Weights of a small transformer language model: capped logits.
Each number is 200 + 20 x the weight over its row's rms, rounded and kept within 0 to 999. Layers, rows and columns count from 0. The size before them is the row's rms in percent of the matrix's.

# layer 8 MLP up, 512x192, rms 0.125, rows 311-359, columns 144-191
104,179,208,241,213,179,163,203,184,206,210,203,198,228,203,177,178,232,211,185,198,191,190,191,183,202,144,196,188,211,214,185,189,222,167,167,258,183,207,209,176,228,194,199,213,216,187,206,227
106,243,214,230,229,202,195,204,195,240,200,181,192,191,176,228,191,165,182,225,173,194,197,230,212,198,207,225,198,195,210,183,190,206,233,166,203,216,238,198,204,186,183,195,176,173,200,203,222
094,197,223,189,215,185,193,177,204,216,205,206,192,197,169,197,182,205,206,185,196,200,183,215,204,171,209,176,218,207,222,191,189,224,234,210,189,184,211,221,141,221,237,222,221,185,206,231,194
105,183,214,185,204,201,215,224,183,154,225,208,161,220,176,231,233,217,191,207,174,212,208,222,196,179,218,212,229,204,181,229,225,208,197,205,200,167,230,241,193,204,200,208,209,190,218,210,230
099,204,174,227,201,207,198,200,160,211,221,210,224,199,187,204,195,212,184,217,226,196,197,172,194,214,194,236,176,184,159,202,214,198,232,193,204,222,228,184,185,236,185,183,179,179,184,192,217
096,224,247,203,211,224,205,184,219,207,229,198,184,180,188,182,224,224,238,197,175,231,178,214,196,249,170,209,220,169,201,165,184,218,206,196,237,227,183,173,205,245,203,206,207,223,209,213,191
100,202,191,225,239,189,191,189,195,186,232,192,201,219,207,220,180,236,229,197,148,183,199,213,171,206,222,183,195,213,178,210,192,219,239,192,221,191,209,195,169,201,201,167,220,218,177,192,195
100,164,189,215,200,179,210,215,183,217,221,201,205,165,171,244,168,224,188,184,200,213,192,200,238,178,223,169,224,175,223,169,211,207,183,197,212,189,193,196,198,191,221,221,218,206,222,180,233
098,211,214,186,167,203,204,188,211,174,188,223,191,208,214,181,205,187,190,199,230,188,189,217,214,227,209,180,212,153,200,183,241,217,215,207,189,205,182,195,164,182,217,217,195,187,215,157,164
094,208,195,220,195,200,178,174,197,201,201,187,207,174,173,205,204,208,188,176,233,216,193,174,202,249,198,179,192,204,218,214,210,193,212,208,215,184,207,224,209,170,209,201,205,226,227,195,182
100,189,234,194,181,214,223,226,197,218,216,210,190,200,182,223,194,220,237,212,156,217,207,178,186,178,177,216,198,215,164,177,180,182,251,199,213,204,192,207,201,193,196,207,151,195,173,169,204
104,197,170,237,189,186,194,211,195,172,200,188,198,199,187,217,184,193,217,187,200,237,228,225,206,211,181,155,177,179,187,190,210,182,216,209,211,206,176,196,152,193,208,180,183,167,207,205,217
099,203,193,193,194,185,154,196,190,254,194,211,166,204,198,190,192,211,182,211,191,215,215,154,200,221,184,188,194,215,232,197,209,191,161,191,222,192,214,188,202,183,204,231,204,198,194,192,220
107,198,197,199,192,198,214,201,210,233,197,221,177,166,218,190,158,206,190,172,248,203,187,158,177,229,244,209,196,181,177,196,216,199,226,204,189,196,180,206,198,213,198,211,160,182,170,232,212
100,223,164,201,203,226,227,192,194,242,224,162,203,225,188,222,177,211,241,200,162,171,210,183,179,205,239,189,182,236,172,229,165,222,209,214,199,219,218,206,212,190,211,181,176,212,178,199,239
098,199,223,177,200,220,198,205,193,217,197,196,188,206,217,228,241,184,199,217,208,200,206,168,210,226,205,194,188,224,187,220,216,223,192,206,196,219,203,226,215,183,228,207,211,216,209,175,219
096,194,213,204,216,181,187,178,190,235,231,241,213,246,188,218,213,199,197,165,183,211,248,201,229,187,181,183,223,223,200,209,188,209,187,222,195,180,200,188,177,192,183,190,194,190,184,181,174
100,204,218,248,221,206,225,215,169,197,196,209,178,213,198,215,184,217,190,189,189,189,195,198,197,192,194,164,206,166,215,211,191,225,219,210,186,197,178,221,224,178,179,176,214,206,180,165,197
101,213,193,193,172,180,189,179,200,225,200,200,194,212,203,215,228,201,203,172,177,204,219,178,227,174,152,199,239,202,233,225,177,192,218,219,203,196,201,206,157,206,171,202,183,193,243,231,164
095,219,183,207,197,176,202,197,236,180,209,203,143,195,187,210,213,187,206,224,163,201,203,202,239,143,194,196,188,215,224,157,215,187,180,183,249,203,181,199,203,173,220,191,230,203,215,221,217
098,213,194,167,210,199,203,187,194,200,201,239,187,221,206,213,229,210,229,207,211,215,231,241,180,221,213,152,214,207,208,174,194,217,202,194,179,178,212,211,221,205,208,227,198,172,210,212,197
102,208,175,206,205,213,196,196,227,221,208,195,196,176,221,223,200,223,175,183,204,189,212,224,177,164,187,187,196,206,216,203,215,196,217,215,213,209,227,220,196,222,199,232,220,207,203,168,230
098,219,184,224,204,222,221,187,190,175,220,212,194,169,201,215,213,203,198,223,195,208,205,179,239,187,200,185,195,195,199,176,189,207,243,186,206,238,241,246,206,195,190,184,185,223,235,184,187
107,214,205,213,178,195,189,203,194,244,207,179,201,203,200,219,187,226,177,175,217,189,176,208,189,228,193,218,232,147,183,217,206,183,198,196,212,191,209,172,161,183,223,173,199,213,193,203,222
104,211,169,204,189,148,194,211,192,207,182,187,216,209,211,193,170,188,213,222,167,222,209,154,213,185,219,182,188,152,219,230,225,185,233,216,169,170,213,203,177,198,195,196,220,180,222,207,189
096,179,211,216,208,238,195,221,188,209,227,225,208,205,213,164,199,165,203,168,205,188,221,191,205,208,197,161,204,221,171,219,186,208,221,228,204,207,208,205,178,184,199,167,203,187,234,227,217
106,190,199,188,216,183,209,198,221,190,219,195,196,174,212,198,184,174,208,189,192,226,240,170,211,198,169,218,207,185,220,241,216,213,172,222,180,196,219,207,212,226,182,187,201,205,240,183,186
101,220,223,186,241,192,184,197,202,219,214,200,229,215,184,170,193,211,196,159,198,194,180,175,186,205,202,197,196,217,216,170,165,214,207,192,183,209,192,205,219,198,199,223,169,203,195,235,203
103,206,232,197,210,188,222,186,210,191,186,188,204,154,170,198,188,198,198,202,204,186,180,161,204,217,177,227,202,223,222,182,199,231,187,177,202,183,192,207,191,213,194,197,231,158,187,178,197
101,206,215,202,172,205,202,200,226,186,204,212,186,189,182,194,181,186,235,185,168,202,198,178,235,190,174,221,190,168,228,200,198,184,186,190,257,212,222,221,212,196,178,182,195,211,172,190,159
106,180,179,235,221,190,191,233,200,216,179,167,232,202,213,214,202,196,169,166,210,173,229,213,178,213,222,168,191,216,212,188,173,187,216,223,210,231,212,205,226,202,175,212,191,201,224,217,207
100,188,216,177,213,158,179,194,188,187,164,242,186,190,241,188,215,166,204,176,215,174,221,219,189,192,166,177,200,190,193,187,221,207,195,190,207,170,184,199,197,193,196,216,193,189,183,215,229
101,189,189,207,195,186,191,188,169,182,166,243,207,217,216,160,196,229,179,172,224,173,159,168,216,167,229,221,195,197,188,203,188,191,191,194,192,211,197,181,239,205,204,219,186,236,233,172,221
094,213,203,198,190,208,234,196,195,238,165,241,215,202,196,214,198,201,195,220,196,182,165,173,212,168,238,194,236,182,220,242,187,182,210,190,174,210,173,211,205,185,186,206,156,194,205,194,198
100,226,187,168,188,188,185,178,226,175,182,209,176,201,207,171,180,192,194,185,203,190,212,232,213,171,208,193,213,177,215,205,158,197,240,198,193,205,191,163,230,191,191,206,232,196,201,212,208
095,238,184,182,179,216,232,196,195,205,186,202,218,195,176,238,183,179,192,203,218,181,178,205,184,181,176,189,163,177,214,188,174,199,220,206,250,195,211,197,210,190,214,167,169,174,230,223,173
103,186,221,188,203,222,221,180,184,203,196,218,201,228,204,227,205,193,208,189,234,201,202,166,174,209,169,231,225,183,237,154,214,180,207,194,212,196,175,202,201,221,201,180,218,210,221,238,226
100,189,207,189,214,206,212,206,215,208,198,232,237,217,208,199,207,233,218,173,212,225,220,194,162,189,194,180,191,168,225,186,205,200,181,192,161,204,184,193,160,171,196,154,207,221,179,222,181
101,193,213,212,202,179,222,221,227,205,243,204,166,187,219,195,159,149,205,184,240,216,219,243,193,231,211,210,185,184,230,210,224,172,176,203,198,224,201,201,234,211,197,212,193,186,236,216,205
098,177,220,194,207,195,239,215,192,178,200,173,180,196,173,226,199,233,218,181,181,185,163,180,199,216,225,225,195,184,160,209,181,210,176,186,155,187,211,179,182,182,190,186,201,210,163,172,227
101,194,189,195,219,223,195,184,197,151,184,228,210,205,215,212,198,212,166,185,206,200,163,167,205,200,224,196,216,199,199,216,180,207,244,225,197,185,199,200,158,170,203,191,206,194,214,216,197
098,238,172,211,210,193,207,220,159,205,186,187,193,183,207,208,204,200,233,175,215,230,209,169,182,212,200,233,161,194,209,200,175,227,199,199,182,184,208,221,210,249,202,197,166,181,190,194,194
096,181,234,239,194,203,213,191,185,201,194,210,211,214,218,181,226,173,227,228,169,231,177,225,192,205,167,180,209,177,214,215,225,226,169,193,236,199,199,222,241,189,213,200,190,189,165,202,193
096,239,140,179,184,216,195,201,203,235,216,181,217,179,246,183,226,177,193,194,223,204,216,205,228,185,209,169,225,176,222,194,204,205,213,183,188,221,230,215,206,236,182,173,160,205,173,186,198
101,212,214,230,217,194,220,208,171,185,224,211,203,205,175,158,198,192,213,204,211,217,204,211,187,179,201,197,212,213,183,235,199,227,186,187,190,201,222,242,200,226,202,210,179,206,221,194,211
092,177,219,205,207,210,238,212,201,236,208,190,187,187,147,232,183,202,210,177,181,226,195,210,202,203,200,178,203,232,211,181,208,183,179,236,226,182,199,185,155,176,192,224,198,184,182,189,221
106,177,180,181,227,193,232,203,199,222,204,193,215,185,180,225,223,203,175,177,202,202,193,202,153,198,190,229,237,164,215,180,182,177,229,198,218,186,192,213,190,209,197,188,208,200,177,174,195
100,235,227,187,210,193,236,227,227,222,233,183,209,193,203,198,213,222,204,205,207,242,184,226,218,189,196,190,222,181,208,200,192,193,205,186,187,213,194,211,182,186,205,190,209,173,194,203,204
102,184,162,216,219,224,166,202,189,195,227,177,180,212,192,183,223,216,201,181,250,212,185,203,201,201,188,217,175,212,233,198,182,237,138,186,179,179,192,163,205,193,219,178,195,187,174,197,195
# layer 8 MLP down (transposed), 512x192, rms 0.0959, rows 311-358, columns 144-191
102,174,209,218,196,174,197,157,175,166,171,218,222,210,197,179,208,229,166,171,185,213,177,219,211,216,210,194,214,189,227,174,208,187,187,193,223,184,190,195,197,226,202,221,219,187,213,189,225
098,180,201,175,164,198,189,148,242,194,168,182,208,220,213,239,179,199,172,223,186,180,200,186,214,189,180,210,206,193,198,184,191,190,210,188,177,185,212,208,196,208,207,199,213,213,199,180,196
096,220,214,200,247,152,185,186,225,216,217,225,187,226,219,195,204,203,221,187,231,188,174,190,213,241,167,189,207,208,226,225,201,193,213,263,226,203,199,195,208,227,178,257,215,206,218,228,180
102,203,228,208,199,201,171,225,191,176,168,204,187,211,220,238,215,188,184,253,171,225,174,189,201,194,173,201,212,192,187,245,197,188,208,229,177,174,193,222,209,192,201,195,226,225,199,202,170
098,211,200,223,184,169,182,183,217,213,190,203,199,184,225,198,198,174,231,192,185,163,229,193,207,242,203,226,188,187,196,237,180,177,217,212,198,193,195,187,221,186,195,214,174,213,176,206,165
098,210,181,220,178,220,215,205,161,205,216,205,179,205,213,208,153,183,199,203,199,173,175,210,241,225,186,191,211,211,191,201,214,195,190,194,208,232,186,249,188,198,202,168,189,222,173,227,182
101,199,162,187,195,203,200,193,193,207,195,227,204,185,166,193,190,183,196,213,168,214,208,166,195,212,195,201,170,214,176,209,179,240,214,198,187,152,221,210,187,173,226,216,191,207,180,176,183
097,193,181,146,163,181,216,213,196,201,197,213,202,193,202,210,197,184,219,198,202,214,234,180,204,230,225,202,182,189,181,181,176,160,194,212,182,188,167,197,177,177,195,221,208,213,230,187,218
102,195,232,182,177,200,231,205,235,203,209,200,214,220,208,194,185,168,151,213,181,196,175,212,215,199,220,195,213,199,204,156,220,212,171,193,204,190,167,195,194,227,187,177,180,214,216,179,174
092,228,211,174,218,223,196,197,230,232,236,188,207,234,237,155,195,212,141,219,183,204,228,224,210,215,191,200,197,204,175,236,180,221,227,209,171,231,194,209,225,203,179,189,203,201,229,196,210
097,190,207,188,211,223,223,185,207,243,183,185,212,184,233,171,214,177,220,221,212,217,181,154,209,180,195,181,225,236,172,188,219,181,201,206,186,193,206,195,174,176,239,176,184,178,186,194,199
103,195,203,211,199,194,200,201,170,193,219,178,197,193,175,230,203,217,219,210,213,208,215,201,237,159,201,194,179,177,188,174,198,195,192,252,216,220,166,226,190,180,248,198,182,181,211,192,236
099,237,195,189,174,196,205,191,176,190,179,216,220,214,241,213,202,243,193,207,207,203,177,246,202,220,205,209,188,229,213,198,183,187,198,152,200,209,203,230,170,204,212,191,223,192,216,243,226
107,200,224,206,185,203,225,174,179,190,196,206,199,188,189,230,193,193,217,178,194,214,159,197,179,217,169,232,217,196,206,204,194,201,193,184,257,219,169,251,205,209,179,199,189,190,196,228,218
103,178,220,178,177,192,203,176,192,219,214,229,206,183,192,223,194,211,208,174,204,222,177,164,197,188,188,234,195,210,180,203,216,226,197,238,205,201,197,181,173,175,218,164,194,223,168,206,175
096,229,244,231,202,222,216,205,223,192,219,224,211,229,247,207,231,169,194,198,186,217,210,190,202,192,175,208,198,192,225,227,180,222,198,190,230,181,200,213,190,193,195,202,209,160,160,213,169
093,215,208,204,225,215,227,184,221,177,232,163,195,195,215,207,209,176,179,176,210,208,202,237,172,197,236,231,247,185,201,217,187,186,192,230,206,212,208,205,194,183,201,190,215,218,205,210,249
098,196,205,205,173,200,242,183,202,192,156,207,179,221,233,207,200,240,225,168,203,214,198,193,200,191,188,221,214,191,190,162,196,196,194,223,217,207,201,201,194,182,229,150,198,181,198,181,213
102,236,189,216,189,214,241,209,179,214,195,262,174,226,185,193,228,214,224,169,201,164,193,219,202,179,175,184,206,198,205,167,163,214,200,163,199,197,187,223,196,221,219,219,195,230,204,210,168
098,168,185,208,195,200,215,197,232,207,213,196,226,179,211,225,162,178,213,183,219,200,181,201,210,215,198,197,198,214,182,214,183,197,187,219,216,172,207,187,200,207,199,162,203,230,201,219,203
103,208,217,179,198,201,225,223,226,199,229,191,195,194,197,228,249,193,175,190,187,160,191,213,193,201,217,181,189,203,196,233,188,208,223,220,180,219,200,209,185,203,202,212,220,186,213,162,222
107,182,205,197,207,171,199,213,197,185,193,216,177,200,214,245,193,188,219,209,177,216,212,186,209,185,191,236,168,209,224,179,184,168,206,211,210,226,161,210,185,176,238,205,198,195,198,199,165
098,228,196,210,194,244,219,202,254,220,175,189,223,218,226,195,236,175,202,200,200,177,211,168,194,191,193,234,203,211,159,201,213,203,201,210,228,201,218,188,204,230,213,200,221,192,159,203,205
105,173,197,192,230,170,199,199,235,194,176,211,181,175,199,192,191,215,201,195,197,220,197,213,175,206,189,216,229,225,201,211,213,221,233,218,189,200,208,219,175,150,228,208,239,205,178,214,181
100,204,199,231,190,224,234,177,227,214,219,211,228,196,181,184,217,195,218,217,202,191,235,230,208,185,211,213,203,222,224,186,213,183,199,213,222,204,179,195,229,192,231,187,181,197,226,197,172
096,216,218,207,219,218,216,156,200,208,175,219,203,189,211,192,218,160,166,196,187,205,197,191,164,178,177,183,150,217,214,223,163,172,208,193,189,215,193,185,240,197,215,192,223,221,198,170,193
105,165,197,194,209,209,198,200,206,225,180,187,222,179,183,164,217,191,213,238,218,236,184,210,218,210,194,180,222,187,190,208,219,217,216,201,172,224,203,197,179,166,208,208,215,212,213,184,230
101,213,225,171,183,226,189,213,183,196,198,210,214,176,167,173,220,183,192,168,210,168,180,255,201,213,183,176,159,230,145,206,192,188,201,222,214,212,169,182,235,194,180,215,211,204,220,182,192
104,208,212,226,206,182,217,227,201,191,191,211,204,202,187,183,172,239,183,149,211,204,139,188,159,215,184,199,222,204,213,178,215,214,189,189,190,225,200,192,211,214,195,195,225,206,186,209,187
104,198,217,221,193,199,195,207,201,201,175,200,239,204,215,224,202,228,213,199,201,199,215,202,171,191,181,222,234,185,195,201,200,211,195,196,182,158,203,189,167,217,203,147,208,199,209,222,206
104,185,209,198,184,218,204,165,152,190,215,211,204,173,199,191,201,180,219,182,195,214,195,197,217,186,206,211,203,201,191,214,182,169,224,202,233,196,196,204,170,160,202,200,206,187,205,210,212
098,195,212,204,201,202,222,199,201,212,226,212,193,178,230,164,235,193,204,172,145,185,223,183,196,196,183,204,207,191,196,183,228,226,184,219,194,221,181,173,184,229,168,166,203,182,191,208,232
100,181,190,202,175,187,214,226,200,182,195,184,197,217,207,205,255,197,196,187,174,192,203,192,210,214,171,232,216,187,234,225,219,191,212,162,199,202,192,206,166,189,195,186,182,224,200,195,186
093,206,189,191,203,206,193,218,195,188,193,200,181,242,181,208,209,220,201,194,213,217,192,194,196,199,197,185,177,236,213,194,222,210,184,211,166,203,190,172,182,165,204,202,135,235,184,229,191
100,203,205,198,202,199,175,211,201,188,208,206,172,171,155,195,201,199,236,186,218,196,190,173,219,233,185,183,208,197,211,227,215,169,186,177,219,196,181,208,234,225,210,218,164,200,211,194,213
093,186,194,193,240,196,178,206,186,197,178,186,195,206,196,230,167,196,192,249,200,197,223,211,190,201,184,242,206,172,230,220,227,189,239,211,187,222,207,231,228,184,228,194,190,203,208,218,200
103,167,222,240,205,193,232,197,205,165,180,231,189,174,185,202,193,201,209,233,197,200,211,224,174,186,177,197,219,192,181,173,238,181,214,261,194,190,175,225,180,179,185,189,194,195,206,164,180
099,162,200,165,202,199,219,192,207,177,198,234,186,236,194,208,203,214,230,189,223,214,195,185,206,173,236,205,172,210,209,196,236,229,185,186,193,184,204,193,198,213,214,229,199,187,200,202,242
099,218,223,206,192,158,194,228,198,196,166,206,193,178,211,215,205,190,220,218,222,193,204,198,207,213,219,245,252,221,215,199,176,209,216,211,193,199,235,257,209,179,214,225,211,218,206,187,211
098,200,211,208,167,211,183,191,196,208,206,218,215,233,197,188,232,180,143,193,224,207,186,197,198,219,226,176,190,190,223,192,211,202,173,212,156,184,207,209,228,195,198,148,169,172,210,193,196
100,184,159,212,206,219,195,204,194,198,207,189,213,199,165,217,205,220,187,187,228,191,178,194,192,220,179,219,207,211,216,200,163,169,172,171,208,209,198,162,209,214,199,216,197,242,203,198,214
095,205,185,191,166,210,204,241,177,212,182,176,199,198,200,265,195,225,194,186,195,196,228,200,212,180,226,211,256,205,223,217,166,196,220,164,191,224,208,204,198,179,186,177,200,230,227,210,186
096,178,195,192,192,180,210,213,156,210,196,195,170,186,186,188,183,208,203,221,207,212,204,201,203,166,220,193,232,180,195,203,203,209,167,202,207,205,204,199,187,189,236,204,218,219,185,219,221
095,179,238,176,194,201,194,194,214,184,198,198,191,142,199,185,175,178,188,192,184,215,186,242,190,217,200,205,199,223,197,171,229,224,217,228,186,229,204,201,193,233,148,226,201,252,214,184,174
102,219,163,188,200,177,177,190,204,164,213,199,157,177,186,218,197,189,209,185,237,192,250,199,192,209,184,165,203,185,187,213,186,198,208,206,253,186,189,175,187,230,229,228,218,194,220,166,206
093,230,208,175,212,209,181,234,187,203,210,214,226,243,206,160,232,213,183,214,168,213,204,202,202,215,150,232,214,204,174,208,190,223,202,187,190,218,163,210,237,206,199,206,209,181,177,200,186
106,203,185,205,200,181,190,193,167,261,228,182,168,197,186,178,216,201,241,162,193,176,184,188,158,208,220,211,194,207,188,219,179,177,190,172,203,179,203,214,178,177,206,188,183,225,178,183,195
103,213,236,180,214,223,220,191,241,233,199,195,237,166,208,202,181,201,201,212,201,190,207,221,199,210,244,157,183,213,215,192,188,212,217,199,176,204,183,222,221,222,226,192,227,246,211,210,218
# layer 8 MLP gate, 512x192, rms 0.123, rows 312-359, columns 144-191
105,183,175,209,191,172,200,206,180,158,189,211,197,202,208,166,204,223,175,191,224,193,193,205,181,220,224,186,185,216,205,193,221,231,188,212,215,202,187,194,221,210,237,227,213,240,212,174,233
099,197,208,221,164,187,186,173,178,220,168,184,178,172,207,198,206,178,206,193,205,202,199,172,198,207,223,210,200,202,205,227,183,227,185,222,223,174,217,188,202,228,231,203,196,195,226,220,191
100,198,234,192,208,188,205,242,182,173,201,214,180,185,165,217,222,236,188,219,182,213,161,190,191,192,223,203,229,202,192,201,235,202,182,185,206,171,228,234,171,220,210,220,195,219,229,193,217
098,198,202,219,184,187,193,198,199,219,186,185,223,200,173,195,211,190,196,233,236,223,201,189,207,211,206,190,190,159,202,229,169,228,232,216,198,176,186,164,208,244,193,191,203,181,192,218,237
100,211,223,207,206,189,210,218,173,172,182,200,214,209,207,200,209,199,190,225,196,208,227,195,227,207,181,210,192,211,214,196,199,235,195,203,177,228,226,172,220,216,189,225,186,174,208,165,195
099,182,213,232,185,171,190,206,185,169,205,193,161,189,180,201,204,198,236,205,181,190,210,221,201,189,219,202,208,183,207,207,200,213,191,208,150,148,179,217,191,217,223,200,166,195,229,202,186
102,150,210,216,209,202,183,208,184,212,198,210,194,164,219,208,165,225,212,209,193,214,226,197,206,179,213,209,195,183,184,221,208,164,188,220,211,177,209,214,176,212,217,167,224,226,217,225,238
099,224,209,206,201,194,191,211,221,191,190,194,214,214,180,201,219,202,203,200,238,194,163,176,210,196,177,200,201,216,183,212,165,215,202,175,153,203,193,214,187,181,240,206,188,220,234,214,177
092,214,210,201,197,228,145,181,235,208,211,208,199,185,212,203,196,166,200,199,192,162,174,224,207,210,212,155,200,220,228,218,162,235,218,194,163,211,228,239,225,181,169,214,209,182,216,193,193
099,181,226,191,197,226,228,211,164,171,209,221,207,187,193,183,195,181,224,184,231,198,227,201,242,206,177,205,227,198,196,178,189,204,186,183,228,209,207,190,173,203,200,237,159,209,191,184,245
107,199,200,181,207,183,225,195,196,170,196,159,222,163,207,184,220,207,181,197,233,216,202,245,215,193,202,210,211,196,183,203,179,199,217,180,190,189,172,221,188,193,188,241,174,223,205,189,197
098,170,236,251,192,223,188,215,180,166,206,196,241,196,191,198,195,204,197,184,197,192,191,208,216,196,225,230,235,221,209,195,168,217,209,188,188,201,158,186,190,223,166,180,206,187,188,211,189
108,214,208,203,233,186,178,207,179,188,218,192,219,216,165,180,210,177,219,214,180,160,187,244,217,175,213,205,222,167,193,189,163,203,210,170,171,193,195,199,210,167,200,210,204,242,206,183,233
098,197,224,190,178,186,207,217,171,179,177,213,211,170,172,198,185,169,207,178,243,205,221,180,216,214,214,205,209,175,178,211,173,169,182,193,218,213,234,156,192,215,202,205,177,232,185,242,180
096,211,194,216,210,211,203,229,153,189,216,190,188,207,203,232,211,211,209,211,189,178,179,186,217,182,218,178,194,203,214,201,195,197,223,195,197,197,235,198,156,208,215,218,213,236,190,225,233
091,186,205,192,199,219,199,222,182,183,196,195,206,207,188,225,211,148,181,186,211,215,179,198,193,209,186,166,169,197,220,197,190,181,218,180,231,230,186,184,181,188,185,202,177,193,186,208,189
103,196,181,202,163,186,198,160,206,192,169,215,179,189,196,185,199,212,162,218,197,200,184,212,194,227,170,210,209,185,198,190,188,182,195,202,184,174,225,223,151,237,212,226,195,188,233,229,168
099,218,207,188,169,212,179,184,232,209,205,181,216,214,193,215,227,208,227,182,220,180,216,238,208,209,215,215,245,182,203,210,215,225,170,202,188,212,197,175,208,170,236,216,205,202,210,198,204
095,208,190,203,225,166,214,202,210,215,198,191,194,210,173,184,193,246,175,211,211,193,184,168,203,176,189,194,230,235,159,181,189,199,157,227,172,183,183,209,229,197,180,177,203,167,211,197,186
103,208,200,183,211,198,226,232,198,204,223,166,228,190,206,204,229,217,197,154,183,171,172,197,196,212,221,173,192,202,212,235,219,205,171,226,213,237,151,213,164,204,232,164,207,198,201,242,209
102,175,207,202,200,209,165,211,196,159,188,173,217,179,193,232,183,182,167,199,189,230,194,197,221,188,192,232,207,213,191,178,188,158,165,169,175,190,222,235,204,189,187,216,209,202,232,204,198
099,214,178,227,173,196,207,219,190,178,209,214,232,151,177,208,201,195,180,222,218,210,188,178,221,222,187,216,219,207,184,210,188,229,213,181,209,246,226,232,193,196,225,184,172,228,243,164,214
103,172,187,212,191,208,217,198,191,231,217,173,205,224,213,182,177,203,196,194,169,187,187,188,204,189,236,208,196,207,208,242,201,206,194,158,173,203,185,214,173,188,234,200,165,206,229,206,230
099,206,162,213,176,155,192,186,183,181,191,188,208,168,208,234,182,216,177,211,209,206,177,181,205,165,247,214,180,174,230,202,176,206,187,192,167,194,178,211,206,203,218,207,179,183,202,188,190
097,226,186,205,178,204,161,194,208,208,182,204,214,200,183,176,219,205,233,194,180,206,175,203,192,209,223,186,217,223,196,186,178,196,195,177,201,171,213,186,192,184,209,205,198,220,174,233,185
103,173,178,222,201,186,207,212,210,204,179,177,201,190,222,233,220,178,221,194,193,211,215,195,223,178,178,226,209,211,180,218,178,221,169,185,204,210,216,205,235,179,205,199,216,206,197,247,235
101,152,196,210,175,194,202,193,171,194,191,223,174,169,163,239,225,193,215,184,202,196,186,174,203,185,181,207,222,178,230,219,191,222,228,199,207,197,201,197,191,218,194,219,195,203,187,188,186
100,213,143,168,218,164,225,178,185,220,232,200,220,194,217,229,179,191,213,228,199,177,189,227,215,157,206,214,223,197,188,183,187,163,176,208,192,200,191,196,189,166,203,207,203,206,194,197,214
098,224,189,192,201,192,199,211,224,215,188,178,198,218,169,232,202,227,206,204,230,229,199,228,196,185,216,206,175,174,222,224,180,249,185,191,203,194,198,219,215,212,225,199,200,193,195,172,212
105,223,186,195,174,203,228,224,194,192,192,187,193,229,212,189,191,200,178,192,237,201,176,176,216,190,202,210,239,237,212,209,171,164,189,227,197,190,228,198,195,178,194,161,176,221,224,184,188
096,206,189,188,169,203,175,205,186,201,202,179,192,203,189,215,221,215,192,192,218,208,221,190,199,228,208,219,185,205,220,191,217,215,201,207,219,197,225,176,216,180,222,196,209,179,223,217,203
095,213,233,206,200,199,220,222,166,185,186,197,186,181,173,218,218,191,189,223,181,179,175,227,176,211,190,214,214,209,237,174,171,201,211,190,218,214,198,214,161,195,225,213,178,195,176,231,194
095,141,189,220,216,189,173,199,190,186,188,175,188,189,210,202,207,213,179,150,194,201,200,241,223,192,203,190,193,220,198,148,180,220,151,190,243,190,222,216,179,207,226,244,223,218,251,219,243
098,234,210,190,201,178,206,204,165,215,144,242,200,195,237,199,210,170,198,171,201,176,195,211,205,192,216,197,207,220,222,172,178,184,183,177,193,208,197,214,218,189,193,192,176,202,208,236,187
096,237,192,170,171,220,225,204,143,174,206,224,240,217,163,229,184,227,220,200,172,182,195,218,202,167,168,216,181,212,176,197,197,152,190,219,184,180,185,229,204,191,180,182,171,179,187,173,205
102,196,243,236,200,174,233,179,220,174,207,218,234,183,216,221,170,199,196,159,200,205,202,210,187,194,215,220,199,205,203,190,193,203,185,219,176,195,199,202,187,213,213,152,172,209,231,239,192
097,173,184,202,211,167,180,202,186,205,164,195,195,199,159,245,221,217,180,167,208,205,200,236,190,213,205,182,184,229,182,231,212,211,183,218,202,254,171,202,212,197,220,202,199,204,199,202,213
104,222,199,205,193,212,161,195,192,168,177,217,210,195,205,211,214,215,189,199,249,203,199,189,183,181,199,185,199,167,196,220,166,213,209,202,230,163,214,176,187,166,270,217,194,212,223,188,227
100,197,179,207,233,185,216,190,194,199,217,180,213,201,206,217,224,203,195,212,209,198,205,193,212,213,184,214,209,198,190,179,219,206,192,186,158,192,237,213,183,224,229,201,218,243,213,224,204
103,202,194,199,179,207,210,205,205,198,229,231,176,226,183,168,185,187,233,176,214,167,217,231,200,209,193,221,224,218,179,190,200,205,228,187,220,200,218,178,188,209,206,189,194,211,162,206,217
101,177,186,201,181,187,169,203,207,216,168,185,179,193,183,196,180,196,221,189,160,176,143,223,180,192,191,206,220,221,214,183,199,173,208,207,232,196,166,245,197,182,171,221,222,227,187,175,187
101,160,166,202,176,148,223,217,166,199,185,197,209,205,178,237,162,211,198,228,208,188,213,214,199,198,244,177,203,183,167,205,226,208,181,213,190,196,225,186,192,198,193,206,200,220,196,209,220
097,212,212,202,158,230,185,205,204,187,219,196,179,199,184,223,208,229,184,196,209,212,192,251,200,208,195,217,201,199,179,211,187,205,184,242,191,195,187,204,178,208,211,249,171,224,215,180,216
104,215,213,194,192,186,193,192,196,188,215,206,234,132,227,216,212,239,168,182,200,232,182,191,200,228,203,211,188,240,229,176,205,202,207,166,175,218,231,225,175,177,172,198,194,172,200,188,245
088,211,198,190,238,208,208,241,200,188,216,206,219,165,185,220,207,221,194,204,180,177,204,174,204,182,211,205,224,209,219,184,213,187,183,187,199,223,199,184,183,207,180,211,235,191,188,202,222
100,222,215,155,202,174,202,219,190,180,184,232,179,186,204,217,200,207,169,240,193,168,220,205,202,190,187,189,211,179,222,213,212,181,206,160,210,187,199,181,193,247,206,208,183,200,193,195,211
098,208,200,205,189,205,201,213,227,210,193,245,219,192,180,227,178,238,208,204,166,180,221,185,186,211,211,226,198,220,212,137,223,165,223,181,199,188,165,173,194,230,173,197,221,171,197,178,192
101,179,190,191,198,237,215,182,200,216,202,217,216,204,173,188,194,251,158,163,180,197,208,230,201,178,185,218,220,213,207,192,245,218,178,217,186,210,204,207,210,242,207,164,174,214,187,240,186